From a checkpoint of a small transformer trained on Wikipedia: vocabulary 8192, rotary positions.
Each number is 128 + 24 x the weight over its row's rms, rounded and kept within 0 to 255. Layers, rows and columns count from 0. The size above them is the row's rms in percent of the matrix's.

# layer 4 MLP down (transposed), 448x160, rms 0.0673, rows 155-183, columns 0-79
size [109  93  99 104  89  97 115  77  95 117  83 102 100  95 114  96  88  94  95  92 102  99  97  85  96  95 108  83 101]
[[134 122 128 136 103 118 116 149 130 124 177 126 114 106 166 143 146 124 141 131 140 103 117 106 109 134 137  38 107 139 111 172 133 112 136 105  93 130 138 150 151 163 104  85 121 122 131 151 188  68 131 113 145 115 124 123 139 134 120 139  94 136 112 144 151 142 163 147 125 137 130 135 138 117 106 102 165  89 144 175]
 [137  93 165 133 149 103  88 157 121 119 147 118 144 114 105 145  80 107 124 169 161 129 125 153  98 113  81 128 120 108 148 121  84 120  91 175  72 123 151 150 136  81 109 121 132 151 170 111 102 137 137 105 119 156 151 101 129 100  88 146 129 145 137 157 158 138 119 134 128 160  97 132 132 104 101 145 123 109 161 184]
 [170  93 103 127 156 125 132 126 124 125 112 132 111 115 138 143 107  92 116 126 137 129 141 177 108 135 117 140 146  96 120  94  92 167 175 138 154 100 166 146 167 107 136 135 140 112 107 103 127  40 147 145 137 140 140 130 130 127 143 110 150 161 126 175  73 159 114 154 119 103 109 118 141 143 171 110 119 191 146 106]
 [136 138 118 139 232 127 128 153  95 149 111 168 114 140 124 118 149 139 129 141 141 116 141  46 135 136 118 145 156 184 129 142 141 131 125 127 109 125 109 122 138 116 123 140 149 142 125 113  97 143 144 129 149 135 131 128 150  99 124 134 162 128 143 131  89 106 132 114 105 119 133 111 160 133 103 171 141  88  82 124]
 [124 147  95  98  78 176 121 112 128 128 110 137 118 114 127  98 149 137 108 144  88 121  82  79 137 182 117 128  65 126 119  77 145 106 142 123 108 150 122 117  82 120 134 156 139 109 133 139  85 113  87 155 156 119 145 146  96 169 130 134 140 128 128 163 105 118  88 116 156 101 139 131 135 139 141 143 113 124 121  93]
 [135 149 128 141 160 119 110 146 103  97 159  90  93 165 161 149 138 103 157 120 149 100 174 134 115  89  97 135 152 106 108 153 118 133 156 160 153 144 124 162 162 156 142 151  83 120 133 143 116 144 125 139 119 114 111 120 117 103 107 151 114 108 107 114 142 148 154 169 117  74  93 169 146  98 144 141 122 130 148 136]
 [143 119 101 123  73 161 153 159 135 153 105 101 143 129 162 135 145 135 147 127 127 132  92  92 119 128 165 154 116 122 153 110 104 147 132 158 124 115 142 100 109 151 110 120 133 119 137 143 145 128  56 131 137 117 123 103 111 165 123 135 154  94 117 124 127 109 161 136 127 125 120 153 102 112 114 135  92  67 104 124]
 [159 114 115 128 155  97 131 140 148 141 127 105 147 122 105 104 115 152 122 121 175 134 117 188 121 166 156  97 146 110 142 106  80 126 108 166 151 151 118 143 124 137 151 114 154 160  90  77 113 119 147 135  87 130 147 118 139 100  95 102 131 137 127 148 126 123 139 171 175  71 126  86 125 129 142  89 141 126 121 136]
 [105  90 142  85   0 141  93 171 146  90 137 139 151 129 116 168 151 139 121 115 100 138 109 124 149  80 100  95 130 137 131 123 117 113 140 132 144 137 130 143  77 137 114 138 149 116 133 140 153 155  97 146 111 129 138 133  83 106 155 117 135 110 117 119 149 122 142 151 152 108 197  95  93 127 125 117 147 104 139 130]
 [138  72 150 165 110 120 108 140 159 150 115 134 138 164 108 138 130 133 121 128 108 152 176 110 141 109 149 134 108  80 139 134  91 135 113 178 115  85 158  87 141 129 117  99 134 113 138 132 129 119 126 132  93 111  50 167 147 142 114  99 132 115  92  65 169 127 120 183 109 129 154 113 134 104 111 139 113  90 104 109]
 [136  91 146 141 215 117 133 137 133 126 112 134 141 110  78 161 127 103 108 146 166 113 117 151 116 128  96 106 133 174 112 177  89 138  84 141 128  87 140 127 122 121 155 103 103 144 149 149 122 149 138 153 111 125 136 126 119  97 122 106  92 159 162 155 142 136 112 126 130 107 132 111  97 140 135 115 148 112 106 162]
 [129 137 146 139  42 137 111 153 132 162 123 118 144 126 122 168  82  80 106 144  88 130  91 118 107 141 114 164 111 122 154 109 123 125 147 101 114 135 139 122 149 159 139 119 105 153 111 129 124 126 107 150 114 144 133 129 129  90 121 114  99 122  82 165  89 114 130 122 132  95 116  97 120 157  96 126 128 144 129  95]
 [150 110 140 109 253 132 149 118 140 148 134 127 113 173 171  97 132 130 130 164 163  86 142 145 136 102 170 136 148 144 118  86 119 120 127 129 155 126  88 133 146 100 121 124  90 159 114 125 163 107 134 114 132  97 108 127 119 105 110 155 123 120 124 178 105 137 122 117 131 111 100 165 190 134  97 114 101 145 127  94]
 [137 125 164 151 151 127 156 149 130 149 150 136 133 110 101 127 120 127 106  77 145 129 189 132 121  90 164 128 165 134 121 119 148 142 152 113 141 149 123 110 114  88 132 155 129 174 152 134 114 146 142 150 156 134  80 177 122 108  96 132  87 159 122  87 122 112 121 119 153 161 123 171 113 113 109 123  93 117 144 141]
 [118 109  98 114  48 127 143 118 181 134 101 116 116 135 159 136 145 131 126 103  43 138  95 122 118 122  95 131 123 142 116 126 119 115 130 146 135 106 138 155 131 119 146 156 144 157 107 127 124 109 165 108 146  92  99 131 162 115 135  98 137 129 117 114 126 132 119 130 175  70 158 103 162 152 129 115 117 201 162 146]
 [124 113 141 164 180  93 140 139 150 144 168  87 165 132  91 102 121 126 102 137 178  83 146 171 108 108 129 142 135 103 153 110 129  99 144 115 133 126 101  97 129 108 122 138 144  99 104 132 165 135 113 111 125 102 133 108 166 145 175 113 121 155 143  68 110 107 117 146 145 120 133 166 128 160  90  96 121 147 145 154]
 [117 103 148 158 185 155 111 130 137 148 108 157 142  95 152  85 102 120  92 141 143 122 127 168 156 101 170 111  89 193 108 112 103 136  59 153 133 143 140  97 116 103 156 129 136 131  90 118 175 142 149 123 122 170 128 170 135 130 141 133 120 122  96 100 149 119 134 138 118 181 139 100 137 142 118 174 136 134 111 139]
 [136  85 103 140 197 163 153 167  85 143 114 109 164 133 123 124 112 108 140 124 122 111 159 179 109 138 127 122 114  60 122 158 132 123 142 117  93 114 117 123 108 151 113 151 146  93 171 123 129 113 107 120 141 140 122  98 125 136 155 146  89 127 172 143 149 163 136 126 104 154 142 117 103  96  96 108 119 137 126 130]
 [161 165 122 124 119 112 157 119 109 164 106 117 117 140 128 131 121 148 185 125 123 139 129  41 126  72 162 144 145  91 145 172 154  95 156 118 126 112 136 151 155 167 136 125  57 147 125 160 138 145 135 125 172 135 122 130 122 147 167 135 195 107 160 126  91 175 110  90 152 132 161 128 120 105 141 145 125 114 110 112]
 [152 138 152 117 145  95 106 104 136 133 160 118  95  97 159 110 115 110 124 136 120 139 167  90 103  98 133 150 155 163 200 184 121 148 118 104 153 128 139 119 139 111 159 111 161 160 117 149  89  97 106 112 141 146 155 140 142 107 150 159 109 140 123 132 123 158 104 139 145 104 103 162 158 127 162 122 125 122  98 123]
 [130  86 170 125 102 135 111 137 172 117 142 138 153 125 118  86 162 157 119 123 125 132  55 114 130 151 116 130 112 125 114 136 138 131 139 123 152  91  96 108  96 130 154 137 166 148 146 163 148 142 126 114 112 157 125 108 125 120 118 124 104 152  91 125 120 106 113 115  77 108 183 112 144 128 128 129 125 109 116 144]
 [110 140  94 110   0 143 150 149 207 117 131 104 153 149 105 160 143  67 126 108 102 118 144  79 121 120 103 111 119 110 129 182  86 111 110 140 115 119 144 145 113 129 113 145 117 132 179 140 127 168 142 132 122 138 122 126 142 119 100 115 145 119 113  95 123 155 121 149 115 109 149 123 125  69 138 107 133 163 111 118]
 [ 95 150  79 145 145 137 163 126 131 143 157 107 152 154 126 137  94 154 130  92 143 117 126 122 154  79 169 147 105 156 139 143 136  86 117 159 117 118  89 129 161 115  61 135  43 130 135 143 108 127 157 120 148 139 107 136 136 114 100 160 151 149  89 130 147 136 156 121 146 141 150 119 142 124 113 117 139 195 109  76]
 [104  60 129 202 104  92 116 139 159 126 150 129 140 122 101 176 134  80 142 126 142  99 158 152 142 123 105 158 120  78  69 135 118 153 148 145 138 117 145 155 108 172 148 138 153 123 116 112 108 159 141 136 149 144 136 114 163 174 116 126 123 138 122 124 165  91 161 139  99 121 148 137 134 109 131 124 121 109 134  98]
 [125 146 142 158 163 112 173  55 108 106 156 128 174 114 130 152 140 119 128 103  98 131 126 107 103 120 130 195 104 149  78 132 118  64 112 174 162 120 125  95 123 126 133 125 119 121 170 110 133 146 195 156 122 104 130 105 144 135  99 141 155  96 120 133  94 135 113 116 137 134 110  88 123 101  86 105 163 140 119 117]
 [108 139  98 137  88 137 175  74  72 113 140 122 131 163 108 151 147 107  95  94 138  99 119 102 125 125 122 169 151  49  92 105 121 124 140 121 112 118 112 142 133 114 166 172 107 155 161 132  84 127 110 147 129  84 127  94 114 104 112 142 121 140 164 108  74 159 123  83  99 136 113 144 148 104 153 150 131 127 144 120]
 [126 133 146 160  69 167 161 121  85 140 152 121 107 124 156 136 140 112 170 116 121 124 128 104 145 118 127 144 156 145 122 139 121 123 153 168 105 113  92 108 124 112 152 126  93 139 102 122 139 125  75 138 147 122 130  82 114 131 137 111 135 120 183 132  94 167 119 149 131 103 141 145 169 122 157 136 115 142 127  99]
 [ 96 123 129 134 169 138 100 103 109 118  88 149 151 134 136 103  95 139 156 120 128 109  79 204 147 142 104 126 134  65 113 124 163 145 165 182 110 120 154 116 135 170 139 128 161 120 190 148 145 142 148 105 120 134 147 145 117 121  86 154 111 125 142 137 130 126 120  85 125 145 104 138 134 118 119 140 104 139 154 128]
 [127 133 133 106 130 114 123 164 112 124 171 100  94 106 188 114 119 135  80 116 111 151 125 137 150 107  50 114 167 165 176 135 120 166 106 139 117 129 130 121 157 114 122 121 106 165 125 150 119 140 114  77 121 120 121 173 170 188 120 113 151 122 139 121 150 182 129 186 116 118 132 124 141 127 120 122 154 145 146 138]]
# layer 4 MLP gate, 448x160, rms 0.0746, rows 156-183, columns 0-79
size [ 94 100 105  92  97 111  77  98 118  85 107  91  95 110 100  92  92  98  98 100 107  90  89  99  93 108  80 103]
[[125 129 136 124 120 147 154 120 179 155 132 123 103 100  79 140 187 142 119 108 124 132 135 108 148 140 125 135 142 121 131 152 178 171 127 110 182  92 123 118 134 113 100 132 132 141  84 105 137 158 133 131 137 136 119 114 111 123 115 115 139 156 112 102 102 131 126  95 116  85 164 111 124 108 130 118 147 125 143 101]
 [118  98 129  78 124  91 180 112 165 158 133 115 158 105 151 139 107 107 119 103 118 104 138 114 124 124 131 153 124 136 132 128 106 169 177 161 165 127 114 123 120 137 111 131 136 158 127 124 104 145 119 143 138 118 104 122  99 167 115 100 149 161 145 173 120 154 122 159 102 120 110 106 133  40 159 137  98 144 144 100]
 [112  92 137  91  94 115 125 120 157 116 138 108 124 118 155 124 122 123 139 113 111 133 179 138 147 140 149  99 133  87 114 134 104 111 106 143 130 137 145 144 116 162 170 126 141  98 168 158 174  83 126 124 105 123 155 140 134 155 138 168 105 121 101 133 180 123 142 120 151 142 137 115 129 106 148  89 125 166 170 120]
 [ 76 127 131 103 107 102 166 110 158 129 130 124 111 168 112 148 162 154 122 113 137 103  99 124  88 154 101  75 140 131 142 135 104 116 159 100 118 129 112 154 122  91 162  93 133 152 129 139  98 145  90 133 173 121 132 127 134 108 126 171 167 152 117 142 154  98  73 155 167  99 129 138  63 100 129 151 114  95  97 112]
 [113 158 119 119 115 166 141 150 125 137 123 130  85 153 137  93 146  95 160  87 104 123 116 128 124 146  95 166 138  79 155 149 124 156 139 136 126 126 109 141 119 153 138 113 112 121 106 105 147  80  95 114 120 147  99 127 180  82  76  90 145 100 119  96 145 139 101 107 129 128 116 113 139 142 141 150 136 129 175 158]
 [117 116 135 121  87 130 140 100  95 119  98 135 143 115 156 126 131 113 109 130  82 102 167  87 136 128 133  81 148 165  94 112  92 135 168 150 155 137 158 141 124  84  99 127 113 146  90 110 134  96 104 163 124 109 114 123  76 134 106 140 167 130 153 148  87 164 115 138 119 133  96 140 104 155 131  98 143 149 160 143]
 [134 126 124  69 163 127 132 111 151 136 152 114 137 111 103  93 114 142 108 123 142 123 153 143  90 141 135 110 113  97 142 116  75 125 112 156 153 150 135 114 172 128 157 114 150 134 121 101 102 141 171 143 104 165 139 112 117 127 109 151 124 138 168 120 144 120 162 184 140  90 114  75 136  78 137  74 119 151 193 127]
 [130 130 134 170  99 110 157 117 158  86 117 147 129  99 145 149 114  78 103  92 111  76 116 127 181 109 105 117 142 102 132  82 109 135 139 154 133 118 149 133 137 124  98 142 120 149 151 134 137 161 126 155 118 133 151  85 153 143  98 115 142 174  92 111 122 111 142 165 117 112 154 132 142 113 135 113 128 120 147 128]
 [108 153 132  93 116 117 110 137 112 136 147  99 135 159 105 113 101  72 107 121 134 111 131 146  98 101 142  75 147 124 148 120 153 134 142 160 105 152 132 160  95 126 117 136  96 143  94 132 104 108 138 145 135 117 119 123 173 105 143 167 149 144 128 140 138 112 125  59 113 109 121 134 157 149 182 108  91 156 168 183]
 [116 144 154  91 114 109 146 122 145 131 114  78 126 160 113 115 114  98 140 104  84 133 126 150 134  84 118  77 137  77 138 108 120 114 177 127 136  83 172 179 140 154 166 148 141 131 174 127 105 156 132  93 132 124 113 117 120  93 109 156 119 128 137 122 103 148 109 132  92 102  94 146 105 145 159 116 123 175 117 122]
 [170 170 151 123 105 163 113 104 123 113  89 119 149 126 117 107 122 141 140 165  97 136 139 126  80 117 125 121 120 159 116 111 153  93 110 124 161 127 141 114 120 110 146 125 130  89 111 150  75 148 104 109 145 115 123 132  93 120  68 128 140 112 118 134 136 156 111 138 121 111 118 136 149  84 144 169 156 145 152 133]
 [ 70 152 143 139 175 129 113 114 129  98 136 138 162  64 131 178 125 127  88 105 137 136 109 131 152 113  83 149  71 132 119 115 126 121 117 134 114 163 162 116 126 134 115 159 130 133 122 156  81  96 191 111 129 135 139 136  94 115 123 115 130 165 142  86  93 144 149 140 128  88 174  81 140 135 142 119 129 148 176 143]
 [118 141 125 168 132 150 135 111 125 146 112 127 136  87 173 100 154 156 103  89 121 150  95 146 155 118 123 169 114 158  71 145 148 112 121 126 144 112 122 136  82 105 129 146 113 115 142 112 152 125 218 155 150 139 137 151 120 119  97 116 128 104 127  97 123 148 184 158 140 106 174 140 142 108 117 130 124 165 148  93]
 [ 79 130 137 115 114 174 130 151 145 131 150 130 122 130  88 166 130 120 106 151 133 132 135  94  78 163 110 142 111 107 134 118 125 135 160 134 114 163 148  95 100 155 151  96 107 129 158 126  96 117 144 157 101 133 151 146  82 139 121 124 119 138  83 134  98 184 164 154 122  92 115 101 117 138 130  89 168 109 187 170]
 [129 150 129 142 115 126  93 110 157 102 152 127 116  93 143 141 162 161 130 160 118 138 123 104 140 116 120 105 110 200 144 117 125 139 113 153 121 133 143 126 141 143 134 136 179 119  74 140 150 156 120 112 152 138 101 104 101 137 114 129 119 128 125 129 113 153 150 162 144 140  92 137  91 125 105 121 125 127 142 189]
 [137 157 110 113 131 120 174 126 115 100 159 137 141 155 102 116 150 141 129 148 126 124 126 110 122 163  85  76 151  82 132 117 139 116 131 109 132 121 128 158 149 154 102 121 135 109 142 164  77 135 148 163 121  74 116 105 115 119 111  99 110  98 134 129 147 113  87 143 151  58 130 153  74  92 130 105 164 123 144 121]
 [139 123 127 108 113 154 181 151 117 118 147 147  95 105 133 186 117 133 128  79 129  90 151 136 134  88 139 129 114  89 105 168 153 141 136 130  89  71 106 134 152 138 151 140 137 105 168 131 105 149 165 172 155 119 141 130 146 144 114 121 125 103 138 139 108 111 188  92  96 112 141 105 163  88 138 102 119 120  91 134]
 [114 121 146 156 119 102 130 132 164 134  88 118 176 104 114 151 134  90 111 156 142 138 120 129 113 109 145 105 160 177 139 137 142 116 119 149 128 105 144 154 103 116 121 135 154 156 143 132  80  87 133 131 106 102  90 149 128 111 105  77 140 152 102 106 126 117 131 169 149 116 135 150 146 130 151 147 149 105 117 124]
 [141 106 121 115 106 145 142 133 133 145 104 176 150 125 158 123 103 121 103  91 118 105 135 122 117 128 127 109 112 127 101 128  89 124 131 170 166 129 137 118 144 129 126 139 131 122 106 173 145 146 176 160 117 132 118 133 106 143 119 126 131 160 180 130 102 121 147 132 120  88 171 150 158  90 149  93 112 128 172 112]
 [142 105 137 124 137 113 106 143 140 139 129 162 166  99 173 117  92 138 143 126 138 133  86 137 118  90 127 135 127 133 133  83 106 163 143 146 175 132 109 129  65 105 152 124 148  88 134 133 134 104 142 113 167 151 101  99 138 131 147 151 120  97 131 141  97 142 166 110 133 130 179 125 139 133 112  54 130 126  91 120]
 [ 88 143 150  98 129 126 129 141  97 140 122 152 132 128 113 141  81 115 131 124 110 106 125 135 140  81 114  87  84  73 132  87 162 140 159 142  93 135  89 128 145 124 125 124 128 134  55 143 128 131 153 144 138 150 170 151 115 126 139 139  95 161 161 162 110 129 149 138 136 106 121 132  96 141 140 127 158 134 170 171]
 [128 146 102 166 135 121 131 152 113 145 121  73 142 103 100 104 117 154 101 104 126 111  80 151 121 120 126 122 130 111 162 175 140 136 109 164 124 133 133 108 160  89  92 125 115 176 116 150 118 117 129 161  90 202 116 174 163 115 131 138 166 139 155 114 128 144 103 149 148 117 155 168 116 142 140 146 156 152 122 118]
 [ 89 163 150 114 117 131 133 130 154 124 154 134  93 133 105 103  93  85 152 130 103 148  95 145 168 135 137  74  92 133 123 129 153 128 152 106 142 100 153 146 130 136 158 146 120 104 140 146 108 142  86  95  69 168 123 125 122 132 122 137  99 141 155 116 135 149  72 118 136 158 139 122 134 107 107 152 132 157 133 160]
 [158 114 112 139 130  62 158 133 101  96 173 143 138 135 133 114 167 136 140 130 120 100  96 111 118 125 132 156 140 136 135 157 134  78 128 119 165 148  94 125 142 140 151 120 135 132 150 114 128 124 172 163 130 146  88 131 153 112 130 141 116  95 153 120 123 127  81 135 133 125 130 135 176 110 109  91  93 122 143 140]
 [155 135 101 152 133  84 143 135  79 136 133 155 136  60  97 123 116 134 156 101 179 148 131 143 138 142  78 136 134 165 175 137 177 129 107 136 108 123 137 113 153 139 130  69 137 116 133  92 133  94 178 160 100 140 110 139 145 150 151 105 122 115 147 130 119 120 131 122 133 166 134 117 116 133 111 130 122 104 149 102]
 [137 144 105 110 147 116 117 158 109 157 122  96 162 140  97 111 144 141  90 106 122  97 148 145  99 137 102 103 131 104 160 119 139 125 172 123 114 120 142 135 171 128 125 147 136 176 131 140 117 118 121 112  96 119 135 144 139 139 128 138 136 153  95 140 144 128 120 114 151 145 138 131 145 173  96 131 138 109 138 126]
 [137 121 160 120 130 159 122 102 166 134  80 109  99 154 154 125 109 108  78  96 120 126 131 125 156 104 154 136 119  88  87 150 118 123 135 120 119 127 119  99 124  91 141 129  75 154 129 138  95 140 106 133 128 110 144 119 135 139 140 137 139 183 145 135 145 121 134 179 159  88 126 115 105 111 112  80 159 119  90 147]
 [141 149 133 113 110 109 157 136  82 127 154 106  93 111 161 129 127 112  98 105 126 118 129 144 136 142  94 132 142 119 163 142 118 152 113 183 129 141 144 123 165 118 146  91  87 167 144 142 148  80 133 126 124  99 109 172 146 139  86 141 162 108 133 133 113 163 133 157 111 106 100 128 114 134 135 103 125 106 153 116]]
# layer 4 MLP up, 448x160, rms 0.0729, rows 156-183, columns 0-79
size [ 91  99 100  92 101 114  77  91 118  90 109  93  95 107 102  83  94  95  96 105 104  97  82  98  94 108  80 101]
[[ 77 153 125 141 117 123 137 118 167 118 129 139 127  88 128 147 151 170 128 140 128 124 171 130 144 110 125 106 148 138 110 124 195 128 132 141 155 149 142 106 105 142 115  96 128 155 118 144 130 187 140 107 109 100  94 135 118 157 153 116 139 142 135 139 114 132 147 125 150 133 160  94 100 122 120 134 138 111 100 100]
 [114 106 143 124 114 124 111 103 169 128 160 133 141 136 100 125 100 126 125 118 122  62 141 119 126 108 155 135 142 110 125 132 162 118 145 138 114 126 151 125 109 148 147 126 135 122 140 126 113  88 131 140 132 139 156 130 143 143 153 161 121  83 121 131  92 138 134 116 164 142 113 128 154 125 112  98  90 142 119 144]
 [102 118  90 146 159 123 100 103 128 136 147 138 151  87 156 127 153 153 118 121 125 181 171 129 165 116 131 137  88 140  97 176 128 117 112 129  95 148 120 113  83 147 146 152 152 115 135 171 148 149 179  94 120 128 147 138 117 159 143 138  61 130 136  92 119 118 119 118 152 153 151 119 130 118 131 133 120 131  91 136]
 [117 129 132 106 134 137 105 131 107 150 150 128 167 155 116 112  55 126 115 126 130 129 145 126 158 153 146 133 145  99 126 138 151 135 102 125 101 104 100 107 107 145 121 151 110  90 192 135  77 122 111 160  92 127 161 140 107 108 131 153 131 126 106 100 132 128 155 142 109 154 105 141 152 145 179 110 106 120 138 126]
 [148 105 126 147 138 138 112 140 132  64 169 157 110 147 121 132 169 109 137 146 136 122 143 135 159 129  89 113 174 135 164 103 127 114 127 147 146 147 139 145 133 140 137 129 127 146  97 172 124  73 135 138 140  99  83 133 120 128 133 126 103 128 114 156 124 139 144 157 113  76 139 132 145 110 102 124 150 138  90 134]
 [119 114 101 138 137 174 115 147 133 141 135 154 143 101 117 112 138 150 123 167 134 142  77 134 134 147 140 153  88 165 153 152 148 120 145  88 100 135 149 113 115 162 156 111 129 143 146 113 147 135 114  92 145 143 115 122 122 173  91  90 114  86  86  98 136 137 140 149 150  93 144 118  95 129 131 135 129  93 127 128]
 [150 139 142  78 125 122 134 163 123 131 140 114 128 112 130 143  75 102 130 126 152 115 137 132 166 149 141 112 172 154 157 136 154 100 141 159 129  91 118 151 143 130 154 136 158 150  99  96 144 100 138 106 135 162 134 146 107 130  83 108 129 103 168 132 137 137 144 127  99 131 127  95 110 139 162 120 113 135 141 109]
 [ 90 138 145 113 120 136  79 135 114 130 121 101 128 112 126 157 162 118 134 127  91 161 176 141 108 161 164 110 121 120 126 191 123 146 158 137 120 105 155 138 124 152 175  99 104 120 122 141  99 100 126 127 119  98 131 174  84 105 146  90 103  90 131 130  88 120 136  99 120 111 128 107 124 116 143 134 165 133 121 135]
 [171  90 121 174 142 123 106 119 139 177 113 128 131 140 115 110 131 145 112 122 115 184 141 125 163 130 167 135 102  98 130  98 122 158 118 166 135 124 164  89 110 156  99 110 125  82 147 130 132 124 143 150 120 130  80 149 128 170 142  94 137 107  97  77 126 118 148 128 125 150 166 104 173 143  97 139 127 128 120 117]
 [126 117 134  96 145 107 124 115 159 112  85 128 163 128 111 163  95  96 100  90 105 124 129 144 155 123  91 106 123 153 150 139  86 117 121 142 154  84 143 170 123 153 164 167 124 117 138 151 131 113 183 103 118 119 119 117 136 116 104 122 109 164 161 168  82 168 105 108 108  49 130 120 104  98 116  83 121 182 111 116]
 [118  81 124 117 108 109 107 136 148 187 162  92  90 141 143 137  73  89 104 139 133 129 127 130 118 140 150 187 122  95 136  84 101 145 156  95 141 135 103 148 121 155 109 131  90 135 126 118 144 108 156 139 163 109 114 119 157 117 142 106 103 137  98 194  96 101 143 117 104 100 100 127 104 149  91  97  97 105 125 108]
 [110 122 125 123 186 145 146 114 126 130 155  99 138 141 151 143 109 133 107 137 146 109 129 157 139 102 124 184 112 142 143 111 134 108 109 140 132 155 115 139 102 149 144 112 145 112  80 128 123 136 164 131 144  92 140 133  71 152 148 139 124 128 142 136  65 157 153 151 107 155 143 115 187 150 119 151  91 141 132  98]
 [121 125 157  90 131 108 119 130 113 121 122 147 139 171 124 115 125 144 162 133 132  94  88 153 119 142  99 138 155 116 140 150 149 113 152 173  94 112 127 120  93 129  83 129 141  85 179 155 104 131 128 109 121 152 153 114 128 102 138 128 105 158 148 144  99 124 143 148 129 115 143  98 117 151 163  67 145 142 133  96]
 [146 145 135 123  86  97 132  92 177 117 105 137 110 101 182 109 129  94 138 118  96 154 101 116 102 124 104  96 142 147 128 131 123 115  89 111 135 125 128 165 160 116 139 144 127 142  86 101 167 118 139 117 150  61  78 155 166 100 129  96 126 131 157 104 149  94 100 125 140 128 163 131 177 116 126 152 110 134 106 127]
 [121 125 147 138 151 143 115 135 140 144 119 149 117 127 156 149 125 154 154 142 133 148 115 117 137 115 116 132 138 133 156 134 153 149  81 136 153 125 137 124 102 141 167 119 194 102  94 165 152 130  84 132 135 108 107 126 181 151 113 134 147 144 121 139 142 116 103 128 163 139  81 144 136 111  98 164  89  91 139 132]
 [151 125 113 103 143 117 128 133 150 102 130 157 132 124 107 121 123 165 107 153 171 113 166 133 127 104 146 105 121 136 113 112 143 105 103 135 157 193 152 110  92 108 122 121 165 138 122 152 130  87 137 164 153 129 103  99 131 133 146 111 103 120  94 151 186 142 106 148 146 124 117 162  99 113 120 108 149 142 129 123]
 [122 134 111 129 104 120 164  64  98 169 155 153 108 119 150 134 154 183 126 113 103 145 124 118 116 141 156 125 102 151 155 134 113 153 139 127 159 102 105 132 171 122 110 126 127 130 131 124 153 121  99 128 152 132  79 143 105  96 117 100 153 139 122  99 117 134 152 136 100 113 145 124 172 111 145 124 130 132 134 118]
 [141 128 124 154 114 157 120 127  67 115 156 134 134 128 142 123 143 159 186 160 140 165  98 130 117 122 102 182 134 149  90 136 138 105 167  75  97 146 151 141 118 152 164 150 113 107 109 115 149 179 139 122 153 143 129 131 150 173 136 126 108 149  98 129 130 104 116  70 109 138 146 108 128 157 117 150 172 145  95 130]
 [112 127 110 168 113 142 118 131 147 156 114 137 118 169 160 131  91 147 108  88 148  83 122 137  90 140 148  93 128 139 120 107 116 158 102 106 146 151  97 106 159 135 131  94 158 131 124 140 169 142 128 148  90 110 106 156 132 105 120 169 118 156 161 121 114 137 126 142  66 143 139 149 126 108 123 107  93 168 112  97]
 [150 175 118 141 108 103 121 124 115 142 133  95 143 143 160 199 104 106 152 138 134 103 144 130 100 101 138 126 185 116 178 105 142 114 132 109 143 142 129 111 120  97 130 115 110 117  70  84 116  99 106 148 137 148 119 134 142 101 167  95 152 143 120 104 108 141 125 123 188 179 126 135 106 146 188 127 157 123 103 139]
 [140 120 146 149 114 148 137 135 196 128 149 117 106 149  93 174 182 100 148 134 135 136 141 133  92 165  97 131 137 127 158 164  88 115 119 134 149 136 175 130 140 122  99 139 128 111 207 141 149 120 114 131  91 138 130 154 160 133 123 112 163 115  72  94 126 131 111 101 106 134 148 125 118  85  84  98 119 126 112 135]
 [125 151 121 107 116 122 142 140 132 138 154 137 162 154 127 119 101 136  89 139 122  99 122 131 188 131 161 129 132  99 127 135 154 136 146 152 128 110 115 108 146 122 102 113 102  99 130 119 117 127 146 115 151 122 128  99 111  83  68 114  99 172 113 115 124  82 102 106 118 149 127  95 183 145 130 148 118 181 148 109]
 [164 126 123 164 124 128  96 149 140  72 109 130 150 145 113 174 125 107  80 121 128  79 139 114 127 139  94 130 109 153 107 146 125 146 130 156 118 144 108 165 120 111 103 143 103  69 129 127 120  89 140 187 148  88 115  91 163 142 132 134 139 124 107 124  89 106 155 123 147 123 163 113 121 125 177 126 138 133  76  87]
 [122 164 155 142 116 157 116 133 133 168 156 111 173 136 129 155  99  77  95 111 141 145 133 163 132 130 137  97 155  96 132 135 117  92  97 111 118 124 144 123  93 114  88 130 141 130 164 123 120 108 125 134 127 134 133 102 135 103  88  82 154 100 101 171  67 127 100 143 145 129 102 125 107 144 152 141 149 147 136 166]
 [121 152  95 101 131 187  92 114 140 101  96  67 136 121 163 138 104 138 139 145 138 158 134 151  92 129 144  84 154 172 136 104 128 132 115  95 127 113 121 137 136 134 126 136 114 105 136 106 146 122 133 137  96 126 107 116 164  90 119 122 131 117 137  90 153 160 170 188 129 126 146 134 157 122 125 144 143 134 100 142]
 [134 132 143 123 108 135 160 107 148 137 159 127 131 119 126 137 144 146 141 122 153 162 121  97 137 128 153 142 122 148 121 133 102 131 111 161 129 121  77  75 153  85 106 139 132  93 102  86 140 110 118 130 154 143 141  94 131 100 116 103 112 131 170  96 117 145 101 129 104 117 132 132 163 113 177 142 132 116 113  86]
 [ 84 113 156 139 145 110 145  99 157 118 142 147 132 145 132 119 121 129 120 140 106 127 134 126 132  84 114 130 100 130 141 150  82 135 104 154 116 157 160 102 130 127 144 123 168 156 135 133 134 143 119 166 105 134 127 129  80 116 117  91 114 132 165 108 140 105 158 126 170 129 130 110 120 106 120 102 144 105 119 145]
 [120 159 169 130 133 113 122 149 148 102 113 160 164 159 101  94  92 103 126 124 107 115 102 127  96 137 155 123 155 117 123 111  87 131 141 150 139 105 158  68 136 137  93 107 117 149 101 138 140 117 114  70  99  85 191 162 132  91  78 120 154 169 110 114 120 123 182 122 102 110 117 127  91 140 168 132 124 112 142 138]]